config.toml
num_hidden_layers = 8
hidden_size = 384
num_attention_heads = 6
num_key_value_heads = 6
head_dim = 64
intermediate_size = 1536
vocab_size = 31717
hidden_act = "swiglu"
norm = "rmsnorm"
norm_place = "out"
norm_eps = 1e-05
positions = "rope"
rope_theta = 10000.0
rope_fraction = 1.0
qk_norm = true
attn_scale = 0.125
bias = "none"
tie_word_embeddings = false
parallel_block = false
init = "normal"
init_std_qkv = 0.0344
init_std_o = 0.00861
init_std_up = 0.0344
init_std_down = 0.00861
optimizer = "soap_variant"
learning_rate = 0.00374
beta1 = 0.95
beta2 = 0.95
weight_decay = 0.054
lr_head = 0.00555
warmup_steps = 99
schedule = "wsd"
decay_fraction = 0.79
decay_shape = "sqrt"
final_lr_fraction = 0.1
batch_tokens = 65536
max_seq_len = 384
doc_mask = true
z_loss = 1e-05
train_tokens = 281600000
max_steps = 4297
dataset = "wikipedia_en"
Each number is 500 + 25 x the weight over its row's rms, rounded and kept within 0 to 999. Layers, rows and columns count from 0. Numbers have three digits each. The size before them is the row's rms in percent of the matrix's.

# layer 2 MLP down (transposed), 1536x384, rms 0.11, rows 249-271, columns 288-383
104:537513494497516533450469512491506506496553497515484471533506512471536486539501483504485505506500512504501442492509478477573508532528471527486509519498514460503540498517541536486485511514533489469519493497461494553492500536492482561497574490545474516533485501514498529463428504494467471477
099:547529513515492509480531579488485465464492470485459480453514452440489535486507504527459516512498464480431458490503524524445523486494507509486478460507490466506493528486446489520519479501484496492496502473500479480522458496500515476468499508480494481446478512458487478454524527512487485439
098:550536518462496500467502518507531487486495486552521480449521499503498527462516499518489497502549471523464554541474539501509470469499490481461471491474518519497496460507485487506511506455440507489493488496491516462505532492538511552488464518515463483535508495497509526496507508478447475517
096:468489496513498476501499443530491502478503482545480544504528515474531524459541458531478482524527506494513561532507500470478508480494532504484547495483512496504463493451475488465539484490511520499519524457480505514512482502552518518543488485479507543529458515461503476507463506466478550470
093:473532524529494475523480532509480467477499509482497511518494518515516491538452483510469546508452486474498474484488486509482468450504489531494494512509508527511553507499492487469504480436491519513487486492539508478500500490490504495509484487505500460535505515469516448534509484552484485512
096:500491481488517491497503479495501470452518519516473523491460482471504460508523473459493497510522497498502439514492465505516533536485491494532498507467524484470506523515472509478535475545517505481451527483464508553481433525500502464503513468501535492513442508527540529508450464491507487472
099:478474471513484484449522491488486498506504535524485513507466437523489494503500517481495514497484523531504431480478530527482537515533529522537536536461499505556502502518507551497517438473488489478537517526499541551486454498497535514492501537507471528460466518495487477533464519484501504522
096:503490491503499505458516486504520509555524471520506498512480512477496487471554466524479505451525466470468467483473523517507536489481524481474499493473502507518473510456481482498550502552520500493530499514527524513504501528536549440502530570513540515472460492459514496478525510519508467495
104:473501502526500489516484498507531466477476481506572504510531476460518518500498490466521495504499521514510538471482464496499538535519529454477478507479464506456497490483549501490473505514533471499517464482484503438462474485495530468526522498460484530523518475533483450489519510513534477466
104:500464507512529481487483512499513491552478500476480500525530495458520502523515500449498555480507515461415401520497491523461513524536542507504513489520537499531513462523478504488552507520497504501528505512498510481502529491501521479516460531501470512501520488514515496495505510497514507510
106:488520482452479489488499493516508484537484520514493522552473470491507496485524520510517504537581483505476461500449459534510548499519507506430526460475502529476507552511512479535507527524469453535481434466514497485473472532491497512485454459503512498513498531507500527516508533552513515529
100:479539463545485516478513476480503512492479477539497501532520517471511508564479479499459484493500477538563483483522499481527480504473511515472453519482467492526553541487523514544481478542527496507490500534490512528507521512492491506473494466493513470514489497506558516558504482463500523516
091:463518458496481531471486491460516478483481522498491464525518473449510427518499508520518482488511465490507439479495540530566509505464462490454499493547489467483487570499525478498511496486509484513500510552484478504525488513525516503517478507478514504501492513499509522503491524479488555488
098:505511533499480487524527491527535464498524492500467487510434541483509490517476491540508525481504508519462474495514527519534460466503520532536491503474521480471514517514471524496516488500458510462467480504459517506499521530472569468502506518493539516496478507464482525533480472485490479517
105:492511484495484545475490523495465494471501505515523444498500456453487523488460457537486462495498501495473550463494509535525555507526473493529512453521477553533543478506510518477541526456532519476514500500476446477503465548547497430450496475525491512462487481503476477511493453528535490503
099:514491465459484535490509518517511504474505483503485520490504474537471468502486481513467559477567494502462490501481509510481520488472454500488475482494477525462519480518492498485492514510541519503452470457470535509530513513516486492526485502545527461492479513526507496553481516432522493512
091:483448530482516487475502497478465506518438519508491511470492508442501536511481495514499516543488468544466394496541528491498475535471470470441502496483552483510459501488500420495474523525538531513489520479485464468458473512522497499487517481526480487494495504492516486480520465485503434507
096:461471525551528542460521472498532540469502519492492494474520504493514516541498509499518483488462536522515476520525495518500534518493521479512526525505496508489473502519494533453470483497545517527555478453485533471487465538498491526439479472501505516482468502518512494497521518484481493482
099:480467515509505523540496493519518496524460458498542547495498487481530491496496464429523490502514482508469515531537497495508472572499458512501514477482495563514458508504515524490530497521465500515470506529467522492497497511513501477478514594494481529481516527531481474508501487474491542486
100:481492519503515474553491508508498523517535509506513473497502487496482478455481512529515471492481520523533430505509499495457522474482492483516518481485501506522493510452481482518476511559491523482483487495504505486474484512510476438465535509528478514473520529517495494493518482487554486462
093:544476491528513501504497464489519516508498522426530514482476490486499482510507498457482488493465506483523449518488502514566471526483491517512509475480513504471460458438527503505565515542513565493531487507479487496518465528503493520428496490512487522532491520525516453461459485556579530512
104:489504471499477527457471553465492517489480499450482475505499516499493501490489497468528475500475504525450353505451538508466515525484513473480510495528485471500526495515542506529498515463497503482489456499506511505498494478504460499505476477533488513509478502495522466485470515541494514496
100:495524509519504458516557496481537499526488526527535494521496520514469496476496516455476514514521514475520514500530511526502477483540492517470516532502462499513493435466542494487476522468507494509499495527479474511472500528450494478482515565469497511513528523509494508517512523504453486523
# layer 2 MLP gate, 1536x384, rms 0.118, rows 250-272, columns 288-383
106:497481483508489494513496508513504518529479516515507528522462532506507572505495500503516519477467501471513500491466518541519492530472542496487471528497488506488485477503520489499471520492532530496511514552523521459461548470548540536546505497484542496547553453517503487544486481463524508542
102:498507520540517494530474519510510472495541512499525550539533532506479451543497521541510486513507516488495473462526531469508509507495463514514537470485473478497487482513505518518498487509548454443455501483510498534560511508512510534499487478491550498481475548482482503485506509481520511524
098:537559493492522500497529505463482495484472496477487543511534477503543521510486511501489482500510511557497503469516494531516523517527501524560483508518515476501530494476503536467535488509490501500482510534518467492490504496492462490476487423438500485544464515551559515520461486484487526488
111:510478482462490495485527479503490554510489498500458474505518502494487525499509521479544459476513502502491516527505515491535504530520500462489499495492505477483430506485502495537514532533453489481505510508472500505464530492485489513485490517488518515483501488532482553440481506485521504504
095:495508493496473498521491501474506496556475511502498483470536498547457537484482513555482492479456541499494511462516538500487406439516528494504482482521473511534493501466529474510486532488501475504529475527498497464517552487479500509502477524497495515498558483489473479501524507504512506523
104:498537515487490474492530551483503477527469469522497546553516500525506513512497517491479505511514464532517496493495504558504532493520464531492467512508485487487518505497538512506507494522512481459479504489501468517525462489562469488516504523511469484484500493517502453500505488499488505494
110:503496497485496491476483498515481514554523496496521526518500535507489529495536460507496508463544470458502453498490499574502535504490551488497493505486499527515498508472511493490487492547507517491526499495509528487500508517569545492513547526520591514482488493448538505472523486502504472543
094:463515520515497435515461507513509497507506525508493501529515551480530509508486473494520486523534538495533473438518501494537511514519535514481459523500477491507520512485539483528485543510479463518531533466482487540442499476462472548534480446517460513543531512497536501527521473502490468513
107:514485512511549499481513506512497543506497433497496546545496483521496514500445511489505474498508533490505478502527454527521507539478534485506484499492483500493495498513489496497511420506528572526530542511500529538522469515507476507502528522511531499532508470483442540497513478517489483506
101:484544498461519469537527506541462509489499552540458520456482486491492493521550500452503502512522537506472501490531511456518528485504486490497491493489548507567472548506470491478499520517528482491483506527521532462519489485495518518523493505511459512529513466486470515552485502435505512474
097:472541492476484517525497554515492500464515546495511527473492489506474512540512512481496524442494523511475498458515511502500498539497522521491508507497473490486517484481476466523494521475528511528506517514513492467553512473504512538534519436494542503539493538479462428556484490471499481495
098:506506528508521457527566495533510512520509478516518528433492512538524543476516501493481503477492536510497511490502493523484504499498512519514531502477480533496536474487484514535485526497501495502513493482490493491476506502514443490465516505521494505516509510506497456527499490526530455523
098:492530519490529479523457477540499475500488533437523523478508530479510483479503480509519509454502531514509505503478483500479471493532506509532509505483503457472483524524512477510509489491466495494487509525477505492514482500520553480473520533494520474537516447519505478506557517507486496469
110:537472513509519516543501431498550479466497523506470531519510499514502521487542485480513502534508478471508503554519498507500489486519531510533487539506468491541478508476513516506435486517495510501472518496546543494508506486452516468463503531444518485527491513501498494461531531460500524459
089:496534517485486477524503489504486548522496481510494553491491511519473476518515482476505544493475524520492491502474505503460506504498506480492493523525475486508524517512489503486498492513521496457542531484476476494494516547509486469496474497513513471536464539501492476464512510515476502510
092:505535461512464532517510496533534488492525492514504503480510527535493499498520486487515532484505515459506534537475491514508523480505520472548510502518484548510548488493502537516519513481476494524512513507494520545531500515556497494513483505498509485484476510479468503496470527544482572487
100:519519516471514457524475557479473457462517502464546543499509521505498488493499483473506477524500468511505475464423496520520465507483466513497495469469489475509520525484537471554502476510487496482468531521498454546496506495479497511542519500483494501537539494493499491517526505530492516482
104:496465508482506517485523481494556520490472472505479467495512471462517506467501472480482487504528496480500490519523510489496483495515501487480517479510478511549477507510542477452486455559449495483497499488505519509506529480509504489506511515492518534477542491491502520521464489466514501476
104:491503478535516525487494507489507478498466486460489506505456531494483472529493486472505461492538500466514507491539533489518506482481498521524487505542524505536508487475489483516479531494466489535500491492483510533480480529425502485502489459488460487534484526495512484490541476483504498466
107:544477499538518505496485498460478521506506518449525543461481514478520446487488497448503474515505495489533481497513498478566462527504500550481505473480518525483466451450532500484540525502521536463529492504477492474500467556506482503440493496507467506521492496516497435502452488540552535509
093:482497483480476481488525504509449471478493462494487507527484530546459477453502529527482464489515486565482455494489475502503536482501491528462509455561516489532498516536525513512468523507504464483480482518479546519510507485517495510500485481532492465495507520501483490493469476556528518534
105:490452491479489522513448474499454507500492499465456510473476477520511505547530536507525484483470505494483488509465468456510511521495472549508480518513547485510497526538494530510536484456486484472487488483496550494528500450481529533515509444521514488485486477492479496502454494528546472429
094:502520509513505504515516491493504490444473491462483478468519521472543481538506484475496485497507485477529529507509448507516468518511537535464502532539506499489521456507501516541517531489513536493460471507498487466497553496501508467540505487496522500531517514485491448457481517495492517497
# layer 2 MLP up, 1536x384, rms 0.125, rows 250-271, columns 288-383
103:503452490504464474492499478507467491516493496498528502517527534523476503518484497478466521533544497515558537502524499524503473499473489455502512528518485502487547519495515452534480493489493531473522505536500461492543539517489499499514481490445451546481500468502499505513503506510491551502
101:498480522520466495550502498514504507525507492484487578531515500523463460507472522530516507501497524495508484501537506496467508506541511539528542491491480530504466489522479500483496529514524451515469498517529486545531499470471514515491509522490543481474508548477516500532542517452509527532
105:537519527507501524458501523464474466499507536461531445510501471534472472494486550471491488486478468498480451468470504516489519519494508484517445500522479500496541490553481523509478494495482485479476495518545462479469499489460475482461506487493499442479519485536520544530530486535508454542
097:534498533462511494469520471500503546500527473476475484492516506475485519511511515492533497457508511482499528492507510492535530536507525461519505481480497452466454520472497496545520515538460507480509511502497494509467528509468472516502493492491499505505500519510494550458484486487511497497
101:465495504486524484519475489504456519556516483492531460481498548498522529488501528510465462506496500466486508522497484481512478499514503524490489487492475494514501489540520467503518528431492534512529484494540470497455482514494498539509505498502476539488513481529463431465498496517459530498
102:503489510514490502547471510525458502498542509496499471474475524482506498493475510471508514519494552466493511491452519491514536479528505475523520474489505529454491482502504473473488511531509524456491508522504483493508530518475507489515483500497503498510508485543557542543519523473491475509
103:518500497516512521521506503487513476458483498503489490490515467509519497507460545475514498551478534544511540518510505447473470489501435513502515498521511473493496488536482509494506490467478474482480501512468501521517500479440457503485476487480416484522502508535474490516475511492497527489
099:538503488472491513475516507491481531518491495482499487487491510537494464490492518537476501485488481492529456541526543501497460473479439556510510500514523504521516490513476494496521493489479530488481507530489504554486533506493455499491479486517493494483498517464520521522478466517482517543
106:457497481462485503526442468465438456485527533495494511448481535497476507537525485492499528485474484505524476499482534485495514467499501536517510510517520495493502511497529489495507575494529476459496476504526515466510489499517519496483522487492471501485492500523524456472532508484510505486
102:524505516510478481504493501511496503479519467474535486492531479465483522530505506486500507465469502489526517498528516474487455490504450477511474547517521493522508472493524500489496513469505574463492544547476501493542522476467520529491501513478475482465511455490529488449485509441473448518
104:500484531482491481494519516512488533526512515478483475472511491520494523447514518494547510488484519470472501522493499508494513486546467480511524522501511473490474439523515490470504551465466506494507516489539511503470497509485506463514523560493451504479529513487472491471477511508527468484
089:542478533505483488506446518533512498506516512478500498532498512512472518498477501521507482504527484517499470515547466477450503501547509531506511504453538530484500454485533511512499518527481538463531480491521505506446526513514510471503502497510451507518506490521497458470522480540482460535
100:462529497502519516465476513502476510486464530509512533501543452509485476470514490506489491516489494438547545508499496495456515514465457474482516488520502517510473520486517494481482512497522497499490508501514461503492512465497469518466496460509448476474547543515533461461508527496484525501
103:486525486502526509485508472475518499491522532526503529523499511519483511439492508466507490498552473486537481543499506469477480473507500486516482551550532468499444521490496465523465479533518483501497505465516518487452510466468538490522504496474514476527495458484472471494511529505467509485
099:487492498523506462500506505483489516546498503507529474511495492473511507510530528498514442522461531513543504492487475537512471535526555502491496492507519483524486503482496519508520511471505483486538513531509444464488494484505488525479549480440476524474539486482496529459539481579519512478
092:510518492523492482522536507491542549465526509491501507536501492505532446466490527516506475475494534503485556481483466523513535482552543510509510496533487539496526534466470489485510473474455471533503475490535470490483545503434513498504481533485490535505508491522508495462486494504520499496
096:518527496451505453527470545479485468473534490468545525472483498491496507516482472495492478502513484508474509456476511518508480511484466488510510478484473475498492513472516483523516485513487499512446508543500454540504532495480451518539507499473507471515539498506492523516516490530498513499
098:473495520495470498507533532492478470485530537497520494528503518557485482512510506524501535531485461549501482461503500488485488483504478542497500482515543476492528478493448516503470557459496478498508513487526447501491490470503509517499509453488482479526481482456518499481508501512538505534
104:506520494483469494484492516495509469507505474477497511483508521484519498550474496453491503490495489481486495470506529490559453501505488528504471518514516487501492517531493472475534499459508506534510515498467452546507522478453491497498478449453515503529509459495513520519527515514459502511
097:479527495464475489491502520539490474487504482549457470558511493515472542503524499547516512491510497523478481524494507513455532482517488453515498516516470472504549551532490521508449480480487469543482513500524528547519507452504505494552507499500519490492535490481514550522525479468446473492
096:517470526493542482498494493477550516513543526498509491483523476464551505546506478493516528530492540463522514524518524522486485514493536487540517545443503511474487518449485496487503451504516545512504518508513493484509484503497503488499520488464518561483506531526527508509504499437481479478
098:494455483509513516472436507487442504494491496489501474475498489500508520460537505482517532479516505496481504528464482451484505506462491460510477481489529464507518517494465528480508469471535525535506512477506528492501451512511491521510516507536521471498502471505509542481538487512533481433